Part of a small language model's weights.
Size: width 768, 18 heads of 64, vocabulary 16384, 83M parameters.
Architecture: RMSNorm before each block, no biases in attention or MLP, embeddings untied during training, normalized queries and keys, some layers without attention, value residuals, an embedding shortcut.
Training: a variant of Adam for these matrices, 563M tokens.
Each number is 500 + 40 x the weight over its row's rms, rounded and kept within 0 to 999. Layers, rows and columns count from 0. Numbers have three digits each. The size before them is the row's rms in percent of the matrix's.

# k: layer 2 attention key, 1152x768, rms 0.031, rows 482-517, columns 128-191
# q: layer 2 attention query, 1152x768, rms 0.0314, rows 483-518, columns 128-191
# v: layer 2 attention value, 1152x768, rms 0.0292, rows 448-511, columns 128-191
# o: layer 2 attention output (transposed), 1152x768, rms 0.0277, rows 448-511, columns 128-191
k482 095:541477406474534473487501489516493471464431557486503518423575566445530413515464492554526485503556542566454546543553547546518445486518425567500500482499485541461531483482475496499524537467518484
q483 091:536496549487459489447492494460481597466537519560477461483483530490479548466502545475449518508494556472476430501499495471492470442489501534543583489519474501563482504459537492475510495444533465
k483 089:450469515499453462572513516484574454525567457511547509545465460496444556460458459520538483565488454513525555506443512477529525536472550481502533525540524474515607456531411541475527517531559513
q484 094:451460475475542504427496484506468472548586469492480456509487527530476527490528508511493431520440531483542485459559480473498568470522476463479469468556500468476491483494514451527557478492534525
k484 089:471448451605532476549484519518555506494457469536493534388527450480387489542471591494495483430511538529457489479470492494574456496575499528477520438527484509543573501603472529470460518468512446
q485 100:512501538480478415555579466478479517520418502467494480524586535537487473510489523575494479430519475587511501458498502492475508406498488471508532537481517515526568527476544510512405494506481541
k485 098:470507426559484538488512532550448532477427498529485519465476533448537449489516475444519468593458536477497549534489545560502470526491544545508469443476553450414450510444524523476495493505494467
q486 098:553491454457518446537564421525500559450494518520541480447452455522523569532525476499453501479432540507546507464502541515504438465581554522521441503545472485526457546463541452478453509530574459
k486 092:539481451551434472551490457478467578480467495460553531493504478545476441528505454495515531527454471480495487523518484552495512566517597458488504502496444503411543528517494469461457581532446553
q487 100:485493611510465547497524507425404520512471566434463493533462456508459530479531540441559554444550456448549479537520518508539499509473537498526479446525511509578520497510464520547532564492495563
k487 094:464550428502582530504538515505547428549564480521519477484536483531486506527438516536447469618573531500511499534464560503579532499487497531466553502430493505471516509500435448490505477467512573
q488 098:462484555539474550404365511522522519524532483519450534490472450442451502418569497563541438470507505473509502495447520514524439533415516487545424488497522468453456475491535528442561544507515551
k488 092:458546517573550461432580544511513471536511474540569426526545528512510523544527503488480493502559474505452438518499503467529560502421531452505555514521493496533544440477524528558495484449421459
q489 097:446514483449482462540459514503502464448469456473504474570509492474497441403507482508477585517457529525536531489448583476580499526532504506483451524479496499444514535466419539463531500440494498
k489 096:589534515487553469472479535457453496528487506485537541452456459555452437522511572572495454534547520507496474505500567533513520550453483535458449530566532492513490444468511463557466487530436437
q490 104:468432535532461558424491512532422460503469463502465471495465462479527545474507450429532577541538441543530533463490426533509498453473466474481509485517568529470446508473461530476519421466459487
k490 099:463537530485586489500465492514465483611481525504487499566503511546576550477502566487398499498453502517496463556502539468529544487498479450492476441568525530476561543451544408474503537479524531
q491 094:489488515521515547566491489505525473545544466466450561588544459517470564601494484404456530455545507623464508483502383496516432495497506497491593461496460471464542463554519433565471501479543527
k491 091:563424548521517499491455441553523528547506597489469520491554514485509475487532443546529425528543523407526476528454512505479574457480530462547509543462483500511507484411502478510548485491527560
q492 101:546541589457505528465535521537526460481502557471559489543543540543458485574511439484486521496492543511537465471513555452556461481502377506496544474437513465496477540534533541491461494500486516
k492 093:526527446500514453516495460495546478454515531543470502506536483518512510454496596511502461560513525439497492518520525466424504550497533475535468571436475525508520505541609502505542475465487531
q493 100:438487536551478474475472523554514540529468496496432513479625499497507428518495498481512525460451454542529571515497461503506454532452518565511578488449476516468560526497533507547513491453489553
k493 095:553480462529509501454551507470525518562452510474456461487451466509458550603454533537515533511543445432530511496503556506448482539456551474508543501548516470558514524453555488477583482506478524
q494 093:441511549550454570471526533496526452527521534559453462436509519409474469498505495478547542532518462472563533511529550521460397504512553510553514530574446498533489482547453451446495546486461572
k494 087:509577501484522387494492489490465436485567446413551439518497481573555494539486539533478477520467536423516477476456495468496453494514514564460520540494548445498547477484457526464500475498491525
q495 098:515489484498490495533495491474512526482520446541400509439490583501522504546415420492551521469574441456468484439504474520491502428515525504537560546501575565530509535481513583485529511490472460
k495 095:516564487513476542569480523532497492500535500503574476520496509463590488475546530513489501486526514538461581513551471516477539432543503510507464510457498464500504462507532515521499515613564542
q496 099:530434554435418503462475539566511465522393471447506558461574508566527464558457509505528519492552397542542492513482486540451499432499475475504431526520552488499550510535514529498429459483500494
k496 089:481456424567540462508470531542515514523494490441494462526553528442477455475497557399629482472500471432471537448558514456594536427459527513569579536470535429495485467491495597529553505505522465
q497 093:526498522496405484456497577474530456496443387479440477504469520450442520485490489484509469467477471515516562483506471504500522515448487450560558441434551418476528461508523558489578540482453535
k497 083:553555507560441567520548559467467499480460502624432415476487498537435488538458490547458480560531479548530528478447516542504526492431502489508451496457529448453464481513476511512470488549551465
q498 096:499525475511502466432482560484504460590510502491512426486500393454463590494421489509454530508436496479530469447521538590453481588462465475493514502413537476405472461491490493478418493556531483
k498 093:535545584491464542580586474451538501511499541485553486532477505498548486489492449467494451514474460484502427478524495463493522547516515447542563462544496453472440479487549456535501491517452524
q499 095:422474500509543479529513446481494616504508499536574530550560466500512495487480396560473506462473590554429553529481464556527475535551546521448491590515498518409529569389487480552484529508500516
k499 091:550516528523501463450473497447474524572483521477461496515529467460495457518479493490572445524489496546493499499507577495420414507444492510519492449481556512496553431500504451529507451535455494
q500 096:473528434491498508604526521505487493584496589491495482508468502514513469507504537469503515546526403499477502512429535564456441446586516526563516503597426557509563462499472558515438490518505513
k500 085:486553456543480455400483491529466463474489497468496547555498431573524526521489493485541575469417551444483551538483488489516439545575564463484469513460518462440505611491512432418543534473490437
q501 103:500526544451455556470476508492428539489525447485554497494463480487475535463497526454485519530474465409518481467440510463487506500540480466483476465472501472518550456442542362509453541516512433
k501 088:536495543502506466594528494558482434484493545505566502475539474470471551428502503514431456531452463545514420486499419450473517533496524398497539490541507528485528457581468501471491470444425496
q502 099:431566539512472538419437419478482464492486438471567469523497497517518497426599465469518498463477493447518538487504481516508509528482406483590461490443497511465509500512521515504514491479494536
k502 093:462579530498473468555506504541490508531445447512511471502504453518446505414499482465425459569553477546539478520502499578508515506490437502497478547461489491493513488451524546468492466403510570
q503 094:449432471502501489497472524508510495497489455429498528537515545529507517480552552483578516525495476473583532478555507552473519508531549504501436498555543469427530484550488464487555503498472497
k503 090:462440491462480524521451520489511512470445508463483550509590499496495438601511497595456515472521485469552503472498557506448497487555466465513518462486522508535507482491540497495511520505471508
q504 095:466469445533532464542433465491555438492456442517486491445525463448532546538485573511482483549482511479473457480527455482415440503519526476513502503466545482465392481576448560496492486501497449
k504 094:519481572511555513499503544463397497465494532537484431537397443485561502505466470569444536531486536482497454505532446462515570503475516486433447541531539538552456452487489430534515503543543484
q505 097:479566499566455484525487542475491431465478483498494480558443440494487493507435522470542455593540403474472509449508503494467453483505482522544566440439457497557574508472450535469540490508522497
k505 090:537587499452443522507522480452426532454476432496500480474427516448513431456482448497477477523426478446542502514470448440553482543498494521406487512529522493486429478481522505489514547482528508
q506 098:518498499494461527517469483501500440465568432477426493480425486510470514495541435496551499507477469534476488477534515539526547499517455528541513434454531486475520463518489523492529530492410510
k506 090:505493544395440555573532496449440559490555462532493478495502537530513528503454522478502452496412462479466521507440467513446539491504433434488502478499518574537518559520498474445516424466486563
q507 096:510518546458594485469563529478422492517587519517533525477440537489488537604489468474463422533455497499504502514510421467537510427504443479484534534522521531514479529473499471503503478507534506
k507 094:525483481525509463522489490486621515483481515509497514532474497511473575516486551491464478481512511518555549483498481480488545475565467568531506493497487439479515547510543564455504554569512550
q508 095:482484462482418500473493475418444488490487460490415470430508542513523476457512495483481477584424470536511401474469487444548596377483528460507521465476494440521520499537506519482544471418470563
k508 087:478542545450606571510562492556534522465466512531484487469455482483535561498472642465454574495446475481493527501506504518539562506520478529465496506561554562470509498551473430503521523487560491
q509 097:516533499481416460534458546533558436472470473467503517555462540474502482483470481515443463442463553527556555513459511512499496481481456495473447567512440489497431425531431589448473480500508464
k509 093:431483474468528464417510496444571497426488505503488545443495572500441461459528600446489499493462493549525505511491474479575528482510456521476495463559405467487457501522499557546459501501508421
q510 097:520489530480534502472489470535502455542551548490474520530457446535558494485479535457448522572376527495532529497483494528567574515580494497506463463499476434461460506535481521517519434550460482
k510 092:496495497522568498449558560480446584507520503489520452480526492527528517524488525483439586423441483546506513532496535539559543474503444446475428500500586526549512545454485429464524525405461572
q511 094:490510475468503550554489521471509488462511444521401509516508498476511516472521523528544468505491462570523539551456472439481539421468456505536560472559459499465494501491485534512466517544479482
k511 087:476442522518493473442453428526507509501483530560596500473482515440541520454530542457517490482478403499526500463504515596541474532480469493477546474457473457482510493472560544477453535496521539
v448 112:401468551477493460448494438484535509535484485541474457515452457472549543449601517506498490513602453522512430562436540504486544553492449520488491530472503541506449449473525464535471483528504447
o448 106:493473481478535427604514573479527525523521544508557488490508518505489494518487486444508422491502495557484551520462521493515459532497406465583526430502459520489506527487471497556541474533393528
v449 110:500427532484512435493491454458531520503441506455543425454436538458518546477617539490515495507543473488474425489433492501521544524569540498532554510462483535504495486510547488497508480474524542
o449 111:496459543475502460576488550518563504479530479445493523515487489449450516524527514472628511491461518585519568465479454484572505574447446452530499523484486547457503533537471506549485501496522543
v450 119:585547490488485524549533518479528474497510545492477495494572539470499450527483497487503506512445515460487650429535473510511423465444540480520482543455490450514565503515485502478510499508479521
o450 112:489468496519452460438523456506515475529512472504436478489498562481479511504566499494460513513486513451505458488480478532520490506536574492426474528504491504493477525439560460456484451519530510
v451 099:496541515507487498532459525536465590552494472537391478516546505482499489485447493486586418578471464486556475527502502531491474502442457537482467503470458449534551448462410473501508509482482468
o451 101:497482524510608610467522497546536471509513492563526452493524535543462480522541470552399521557475535455483426495505531453497476519528481476458451508540509526562485515484482426445491495447540517
v452 115:553531509464519555494506518538497429513532491534468554543516493471473489437482481535428477486501561453468532478568500567531521509464421493371484432480485491541422536509506490423430441489504574
o452 112:429483488495549426423543488533553483559483504440582492477444562496538506510481638551464466455501490508562465517444522492474487487513542528509469569515516537543517465462515498549439512538489409
v453 102:450547597539498474538555493512511537424479504469524465467403525485432506549508507465458545465540531528422463484569480551499491466557547459464509543412457558502478492486528472548559557518516514
o453 097:470469485463547476454511500467556528548516379473418547428497598438517508505593479498531501438466470478466588514591464450468581525492579495501557519415480542500482450556457541415499530516568488
v454 118:481527475481509535541531530493570537513500523564497523471538473512460468481454504550444480486452516464526537522542465497502496496448482513442443465534496539488451548452474489481411502524454514
o454 103:544463487554486446482503471512479480447491519494611517548470557508542530482495545532472524501497526448498481481493497440425477464483504451441489546512495507531550508457480446492514525509496362
v455 100:514570508475496546498487545534525497554465529527486545529561435475592513495445515508472557516504525473549513499510467476478508493421441507469525450528495462493474557535502502467449474518478454
o455 106:562453487470499453501504496514494450496504567579557470491470477501513445513519502500457518491587573456471457454443503465513412472504518455476470502504460579424465542491521439518426432454451514
v456 105:445520417457510576497518485411461512544513563475441533473609496597471466484446511568479471492444479530445549496455496520455463499484449456496447468548482489432572579470493515500540550527496446
o456 103:501476495529418512452498475463429545496532499502545521460536475484490508467553460430500480591551456481490473522529455499445460435557492535470475491440561534487522528467497446467522496477519480
v457 114:457457517505472412443489481524533461475480447460525452491350564463447533483562512485514533476583484483453456474421522483484497474514507525508563511433479568529475444515488445515504534482505501
o457 109:517504460480509482497482550512495473556521523491469488536554519468407474564543504527525453491451513548529567487554446497500550528448464493555530494511522497498463429484551575527530522569492514
v458 096:451606402456478534541451533517539459584542515538450517517612481472460460512500458486471532532494481504600513534470545484545508514453497498515443505590521496447500566512501510488480487458484565
o458 102:504489551540541506536575507473525492426502522483581581517534486529535406520496468492455465509512535491510498455484503527465423451466421446472546495464443479501519553496562489497493510484489482
v459 115:501525566492433551493542507522485535522503539573501474560532393521545480454521537534478462520483527509569542531589505441430455483441456483477481505468504488596389538459480528479440481512499487
o459 109:494475506500517439423514537560557495540494457492606499549519515497528536513473515520468507492442466458480462488474529494496425524539526506464432496569479524484457541471543490523553412545530466
v460 121:479465517514571455507476443523520538521453471418512507458481568478435495513435516475500586493500435519415434483455516515531550539571500523510518488491512546484574458510514509525531544515492455
o460 118:487592494424487526460489565451460502501499511543405498523538433538470502524498430417542439457524519502500594523565457544550489545465520504569499542467421466485469493513492530507480513577460617
v461 120:409460533490487430483485472456515528586487434491503437528425455446483530499541483519514526516566472514497398525445485486499536525492527531487482512438505585523449462502531470500478499483518534
o461 113:561561492480551509566492561556540471505517477541539491571530527542442509542487527518518488474481509523537547472519504531518505572463458495532549490504507424502539480494512551505492556529444528
v462 099:540592481491492533556497540527532479445542482528446520458591525479473456534468447508493482512470518495611563494543487447467453475483547439540477462474497456506622542526473534497525514484453510
o462 099:426515543519591500552504406475525453474455515491463474526448490583488460476508461539460470529449516430390417588495477482545482488513556538487454502494506497522518478481585470457553479502638470
v463 105:440519450522468482545529470426512477531446466452573442444415504517442524557568542520458543487565453527490512480477519471475565533560518510550489457438544546479492493478621500519510547519464487
o463 098:547490498520487509545495463436466548454546523499481535494529527473543552461513495448524483558417405537562584530513446594511512519506503485567504499513481404541578469558484491549553471470477538
v464 110:553465589513535479544518488510500542452536441504485538559463467462531508444560487461561492481570540466501499543480476407541515513481470531495549532464483466533467441514449511487461499447514530
o464 103:498492534499527536420468514558570459490438520540539463519478597522504485508483583599454531492492505451497429515454558468491501509491503535491464547557503552479430559459481518522554501511574462
v465 108:518477540514507428523462480491483490437483488464495465494436580459469484531591484441475539492525514550442477456470531534516500465546491531448515510461486549489544441528527479463549509464483527
o465 103:477473497456502457466480543569481452582485466480456490465474586474448539533499515454526424460469477506536567541555484483513503592466545508583514476498499508522485463547497577514562507537519508
v466 115:528470494504454454457475486493428529475566491460532510475366540459513558506555494499503583507596522522513491500500547435546521513495571522545574542499497491446496475529485481505573518494542526
o466 106:488529554456535549501449501472509473463474481467457537442599562522478512571549470441571500512483408556529528526530453436468564503512510479474475530496453490503505471542455577415520480482531530
v467 112:464446441502480485473530497496444539515471522476534458491505494467438469519451480547499552508506504505486463506469483405526522493585512499559472515514474561464522551438510499495490599447518476
o467 111:506407507478508488471523508433503508409585509481509473593546518553514488500558512501514488433450573509507523505465507514484503587488504511516486525483484453487488494562488570515525470459531427
v468 111:442575481478529506487481521392513461528468493533487516610571410476475497550441516605497442521539497483499479458540471554480479529486441452501481510535566487518511531517571532482483505502481436
o468 110:505475538532543538466524469550458507543500493560472503425470524514572453465532490506429482523524539403484459463479475532568457503496465533500483499464537410461448504467450460528465544466543503
v469 104:498511452501458526513497536530522546522515490510505544497587496483495453530451501545520505513438506524553422502500448499478532525396427486441448456571496472474523526511446531471437424490495507
o469 101:566565490530485497514543453472494442493518518552543429512458504504511468479446495517470543504595534466526484494535482573453488486511518526532501551475499410497536529451535457536542558533525464
v470 118:448466417534474521450487544515472504557469513485496495487505493426556525477441460502507579499495482471532475497502459442505516543497419472597566538550455508490547502482467456572468460480535479
o470 109:530495487499529516507526564409509506475534491491508492570556458516454450547485502453527520481495550518446525548477521464481519495514495569500572463511526533411487534495531536552514478535440524
v471 110:504454471506522494474457487490498481497536471496518483498499526497551451472593514517426447487545474524545488533502535528457577547555425513409487485520445559514389522486483432469487464488515528
o471 109:511453451562486451478506533470478538494453456479548539498575536499507527569489498464526464522491415577534481529492506508429479511492472521518492517542489442506524467477442512529543467491407484
v472 109:446510474517466521496509485502456477476482520513493447504496439533512514525461519524534534520484480503462493506451556385419521499565584502633505540541496434499582500491446578464550532517504494
o472 108:477466580531420580523489454529515553508544507532447470449485393442546512415555481471439563478557545508504502552531470459494511524468475553451420488415493527483517527492472511486523447512475497
v473 104:470512549507510547524534461515481537502462439504512575507521388538538496518493516528526437490517505487559507509538510443468447527463537492584506519565523479536447500551583550460486427470532450
o473 103:540533541465488552546494486478496505420507488594448474495456419509482497472484416547483556546523481507437417475482542456523545472554466455523468464472501499417491552548452418542522509468551524
v474 123:573481404471591503471518540503528556538441539442500497500530523508471505495524520532445497456413478520495458465505435547584508535557529563491504433466516555396475547539540521508468525544510489
o474 115:512527546479477536506546532463441512499505533454408475545501421438524500462452535529464501473557540538519447497513524450524507533484522501471547509468498427492488497498528526475518541475426526
v475 118:567449475498490475496484540438403532441606558478515518444444571524518482496538471504505441447588581468487560483525496422501476462453496557496560509454525493464482507468595458500545571421539471
o475 104:526588549507439537455573463526499451520473491561405519580515576481483539557487572567503511553480387488453476462476472590468477502533484506491431516541520459531471490495467512465503483557513510
v476 114:461475551486507414462482450513514533468497476464523475534385463470486507478500547517533471490503435544428412496469484493538589488558547516470528500451511532462418475484514469507466554491507459
o476 112:475506525486534547534470499485536484489525469461455508459506509520437543497508538440576498451527474529487540557468497512531474555478526492543539444487505395542554539508490543561494525553457549
v477 102:435482527501433498508537516529480480515558462559464494525476434467562480520436540518558505466583504496529503508510484450458519494378486455520485540543499490521490492505463499498478530485484471
o477 097:516501568517516475504553506541487439491496495585549503400501529476486424566561500477470544505474535404458516464483502489443489422522449495470483451472512559481454557500510519498490433495497469
v478 100:459471485520499449501508471507478483447551506450571494419444561495483503525530501527522513464546503555511483555521513503427519534519510482490513517480494526485491445459457510531518490523533517
o478 099:461474416515417449474494502500529489497496449434449483560425516500514576522560507461527474526465460531515538504511465491528492451535478476502513487510487442532525444503481512473538523508579515
v479 112:396471469514441489489488484529478523573482515503518451507466381441541566489531485582540535550511477573528371534484471531400532519413456490524494541529477535475443536496474500519450456542496490
o479 107:521526520478490486579507577454533454454467508508601576452470511492469439553437445447435521508458492529538554471535508505483498487484447514530556427440501471509471530501483528557463495496424480
v480 105:444476515501491439482477498515480524484508473432546464488477549493524529491538481512475538485505522521424468480452550556469546495499526485502512557430506497524533439489530475534565464465558506
o480 100:505535477479450461546450568466505506550526573426461550468509553444488494593510510418525450533490486562560596528480476535527566562495446532519511497447472483508485468473454596532516477547450563
v481 130:360479510471541474497479476490500540486466488439511474479515424523448463571435467557529547502588417559481439524418524499470535523607609491552511496463539518517600495499526497544549621502522480
o481 112:572502516487491534457489483424514525489551520574546495530456557500430568455569430447516545487458537523517585556569465497535477486515568448520471431389521407480571468528488513501502548494477473
v482 102:485491492537521457542530527500500467444475494443540449488415440503540523519563487483508560500530477529505433511492525528470530514475500499495535502395509533429473489530474506507525554496514521
o482 106:496453458407529474547544537438515489498447506454556583489489500519473517509425481501536511538478533518442510533502384470531583534507487500571521426497514514471529515443488516578456512486502491
v483 098:528489462481488573541510544539587504458496522479479542543514426537495445503457472531534502493497479440530514475426472419508541490441524520517467493565524492471550516503525528519462482477502423
o483 100:526494509521467489577510445430450511497535534551536517557487423510483504462514451524504565548580555446482447533499497445435483481477403466480495423532519472463453534509500463548489531479519501
v484 097:464470462517549542449511527474440455487485535522509543464554586559448514496445484464495477502435542501448492494576478584576482466513487459426499442437537508504480526497515490518535516539498472
o484 092:505543434478485461479468537469480504517540447509396508495517492487534524491542531461514444539499432515485484409495476479515560399485559524432557540458554478502483449533500492473456546411511541
v485 108:561509545505509585510527484510467463471504505518472482534581489513534443481501513471528419508490510492504567521556442498474449472423512477444454498558484456513473510504466526490481463466486502
o485 099:477498522497546547442495459503530511520461460543453495535476430533476566501481546610514522528526519446448409495468549465519452460547550483454452484601553466562444498498576450504560512466577499
v486 130:471522515510451472489528510467467504496527513539568524493485526502450530514498503544487510484548579532499569478556523523553459479397481544464535504415529529485389530418541465501497522514535516
o486 119:571482512513514450452470493517508466537532545444519516479435600437542511549495538525489495446466449480529516497453475493484446522555556448501517530499493507500561502460519563479479534523534409
v487 106:434485523492477415482531458504504506468519516482574479511404478533458521558610537513580505477534471561492451494497520515456478457511524520441491531455515525476447484471450472562495557517521497
o487 100:539490452494493451524540510523454510479524437494435561464529565430480513524574506484598530480497482506481621512500443538556492515525518462531479487480495456572451524459512514509519515500531572
v488 117:520478454515450480524536504500522523492490486523505509522551461473492535504549499490489472467478546462578571502559449498490440448364515505419467511515498513492428559518525518412464476460527541
o488 101:555560463481556474479485520549497397535473552447521538550490447487477487485466506590470553515438509452474446452450510516509500493502561495516498454517513504531461469499554503569498512508531458
v489 113:448481515500439510535491484502507483514537541567483516545541484527492432498490504532493455524483527490550577545521504479427458437422531479484465511585485472520504518445568521430459497486491542
o489 112:558527470535522498483558501508557476435463475516615564493510474514483491501483503535483512564432489460496466477484469495510506485551454461464481457468555496568474466468568417530463450453537404
v490 102:485501468486527466422472518461531460478510534481498510485427529455452525529464485507463456515516494495503472534436534539532511522578519514561528493463513547422528460480574378528529586491503489
o490 102:488409488496436465519501469551499518531515527497514485466478565489510490549495443522509446460482505613541563442478463574488418502489459468513456479477472506480469496509454516473527461522469511
v491 107:489470454519532473502468514429457417471504508456496480456527666531402444575443449506476539523543446489384522470459544521512511501567545498497520479482513473487605481544547503574570568528495528
o491 101:417515465460485507482532517449465484550515505465462474477517567492455499497532472456566418478478497553566541547560413514537511489444530547499530602421553526538504455491474550436508504476451521
v492 099:473416515549517463447525475436490420501491476441509495451414564490486567500533495539474542498606524553438473515466499521521545510545553517512545506460502501465483477518560489511586527508530519
o492 096:457444440500457454521399525516505540532465564438432452464495534445500557520544529456540493468488457553518592529517431482511509542485526510540512526441522432426607470575449583546498489430489485
v493 098:576545504506543536406505537478545506433543531473561501500521539545576491516527525568433471474497513488478470453620499520477564522528484518438548478529481489447446558509461464488543556538533474
o493 102:471472497496482468497499426467435481466503516497381577524582454447512480498467572438557499487528459508531496554520431516432484469480556589439450504472506545487466454545490489553447461486406488
v494 107:507545499511545541466459468488504461571482518476460498442526491535494565501536523468470549480449500508482432500481526472535531515548505465527477527489508500461421524491502504481513467500517500
o494 110:476499561499479501511473534509429636512467475453464546484547437538525486512475516458498491521528467529561509470552450543581508449476532496558530482487485487478512498527485457489470530519511576
v495 113:494468559539464445572495501502502565513469504592576473495446446513506506499565523453504475523443493469528429571526511473469443478439485538455483540467476541537374452483490482453419483456491524
o495 109:540531535470542492526491477557520506470518470506531476480529503483488497505480574580448493449449442453476484451502545511476542528542507512541487500614492469590447501534488480521532483468561458
v496 119:511478574519450435499524462523481503455551461513498453494396442480489543472516470457486537523607565508489523568494533497463445460524507513555558555446457498513460452466482464526501506514528549
o496 102:483453559485596495550511496545575440553504511493523483518518471514515546490529493469533464464386480500512507420499533476501529543529499524542542436524506513464509512564466516488528532561567497
v497 108:459534520476553550462515487553473481484464524526513503574501442488518503489489474503459464481457528503491464453515486544567547463530425504402485485454508505483421534503507492502472450494479507
o497 101:512560467469509473559442507453425536557530519514522580496482469452474565423499595504577485506531552546526451499490494468461429502412500471584540519502516472481478513466530460523488543613464459
v498 110:491484461508477480493471501520487570521473498511436460504558519468529513488418481506558446554391525496505453445503439549519540489479436511480473495535505520490464535537399452465491406493507480
o498 098:493534469565512534492486518550499536531512488476475460510435478499438421503494528492437535479558486452544511557529487538506442489531528544476524529501511495473441444468524480493489541606469520
v499 100:505533508455460514473554507513490527564501513504424569526612457505492492529419493488535471508471530489527563525512494498496483493433485466523474557495463478538538554427521480469507475476511558
o499 100:500575576490545525452560486505550478508444472519510519492512489509496499478547544496451577513470503456542436478541596474465451535569490474470524518488495527500504496447513540434487480562484513
v500 121:565529407485495525462488536511551418479516497410521557482505580464490444501475494447493534544442439479469517473524501513506570494567477527523530510517473469521553503542400453560521481511496528
o500 109:507569436518536510503525523372438500484506482527511508520603491569466484519520463465532502543538516525549562536534517522470541481487518552531458484502463521430520475461527459508536501515478544
v501 109:482427609517570464479518465518483503463478490491589484515418502486488540498478514420508557492576466527458459482445486497513560489483506523515535469423492513553507459516527489515513539459495531
o501 101:463509462425446524517437503577526435554482536534406472477444550488466501515486480463571526476510565505526556510518464487518516560499555453553480471484490577435495492525491591535476537499499511
v502 095:441476498482527511473545522524481452491474527540556492454393474546536501488526531479490495501442481535462460539599464512464587475549431486400445491500480528527458489497494387557445563541514481
o502 096:486515415550478407494537524481508451548506452500499523488531586491541544474488494407557514435501441460526586522532493532501539497499518528517562548494423478502478464492442515527443441505431545
v503 103:534478521518495425490508493486524512497475480433606463484390471480482533519515534492510588435512475537480400537494489504513563573524515509456530481402517540490465474465516513501458539512486510
o503 105:538462470475506474522476475467522499475559517484555508460488534461506560484485534502457463493501505501535567555545491517508488511448558497607478465427465462458585480501513525584459553421494456
v504 118:415448566498437432474538470422440555540528458544542423506404422490520535483546491545560505512650507551527451545412555420502494497472482508621559494459516532506484494451554481558513550496536494
o504 106:542493585477448547544451497558583487509521526513517486453474563502501482522552481538544585498406525497551581482494490507536509564473444436497419475504513507519487544511479563474508503471553499
v505 127:407524541503440503524511469469420481481549481528491468516506509452508507530486438546563474510594522549483544545418586460472477474435514493590488545484489460498537486484495472540556540534493508
o505 110:553492523521478565486504556552516494492483429517506517431457506512456500518589493454512565478455508519550490549524495538509443496519470548438577484386540527562448483507482594442552501531509548
v506 119:530531519494427508520511530480480503478538528529484456484524593496546493506526466459517380541523568505564605498520506521490412467455543475484497519507511466546581482442549477464552475482529537
o506 112:488467466524474503436538449530487466524507528534420460505505549457485466560550406497490508493497487472487484484478473459484470524537512513463458478528463496462508499484453508446485472457517494
v507 115:501567423469494540465526544447500434528519564546509560530611503498531504514382511551475508538463486467480521474540495508519519482513510505525492494552521464448521539532453457561500533552516548
o507 110:519466454594477489471550454464477516504544518518473530538517505487546455441461500501502526456497492459564530564508525561430464482438482579411523521422473503498557501455493549475476554503437450
v508 112:375553482527482478519543467502465485479494565486524528481525426439469534558401454519460563523552550500503460561546496471474477538514507432610546532513481490493526545469523514535494550516467484
o508 110:434417551524530514505494429420591488504526516554510473489467477542508472459567427534499510486523564496476540516499452477524493530451517526525441456414527462413536550498522473537491532519559425
v509 105:551543490472418589524484543549484555490479549554485532483545515528586491474491453471507469465470525469560579487575484479437416510465530504546461509488513452499554518494478551423506462465467498
o509 094:500464509509506471463500468503477473486450527510480499560424432490495548540507477542451559525484508487451463511468490499505506517537442492450436472596501585466440539560510470460552422489518494
v510 106:526460522509548470489491467472491583495484474476573472498454474472510558484501505457476530513501500528433430495521469540525519519542524533488557509457522529454492476517460519475465539500489502
o510 107:454576579399538590502490554556499492545529502466451448529576473503459494505499601546461506516481494499481479500472467530549493578475512510531444459593480489464487564502541526521509528532526557
v511 111:403449492511536442499559505497513457522517471461540436486408495478473537529487475526526510515540493551437432477463509507490575483555528508490517507492529553464451508490474426612498559541552459
o511 100:473484374534416476526434562465489505507497506452449548435551619443482498511582481393547482489454480546528593508599445508482547473450446453510548525431518457483510419512459500445500476472457501
q512 095:552459454495393412510469475400402526520525470453521540482453533491491511474543529520541392466499462467485464561557552490484485464472545455572462517537497474477514474579496521458470450544478504
k512 089:478484489503497491475537482468467497408434516622465497485449491459442466510517559460417531475452564510591510475501498465537452488468462498474489492522456503522533519471437445463481521529514454
q513 088:532440532487499502546519566492447505478487480532463526551506467525485467542528475512522490422476559502408509540513536545518498550482527477470491504493582552497488495510510456481491419468464476
k513 101:483525461423538507509516457555478449496499463496567539439511516448509538513512493522480460470576564524548533500456488466516460525526493524503434542567454534540418528440506498541498506520585462
q514 093:486497548517596559497570550498530499533496595552514476470534461465512548512471513562544573575458444485494499458440511477480484564478433505472529493400529554470567528513521469517479540473516530
k514 108:504525503454534530459513575475484491494470569545470548488511559504545471501463524424439522538527540516502520507478455466546492459487490496482487501480446485473521534466551465517521479470488538
q515 101:514583491492544552494494490567510504535473498544464527520514498541440528530509463499443572571503504538456523440427465527553562509483440546377462531464474452504461477488438496516556552531491489
k515 102:553517520521457415505507491473609495481574520519511535523539551468524488416520555551432436502492449477478586524475482530483450539555495468541517488494520462463493472629537567519490533575437537
q516 105:479474470461455491515439440512545473506421465547493554516466495498431490528552506504433460476438531558444496479505508568525551484535543469481460489542441488570510516470540518498553467483464420
k516 111:538550498496486489541507431507558505482512473483524448475538521472390504558510402478568503448518509448578469540547527539527516484488539510554487463477523540442526420518388531505498490527496483
q517 091:512473525501497505471484498433455553470504477447553564494506517478512494531493450504456485416555586486483517537558534492531554459499521475577458529537496500556476500535525515493445454517531484
k517 101:508562511554508550546507436540512523486460504585517463451490463526450425505477491438578506524486454533509459430540551583490467506468475597528531482510484494504491470492456466441606479488544493
q518 088:508420483533467472501466461463469478531497488492449540432541499469491493543500560515565444411513495474534442546473567518461509477515562467492500446547438449458476494507458587475511480507495439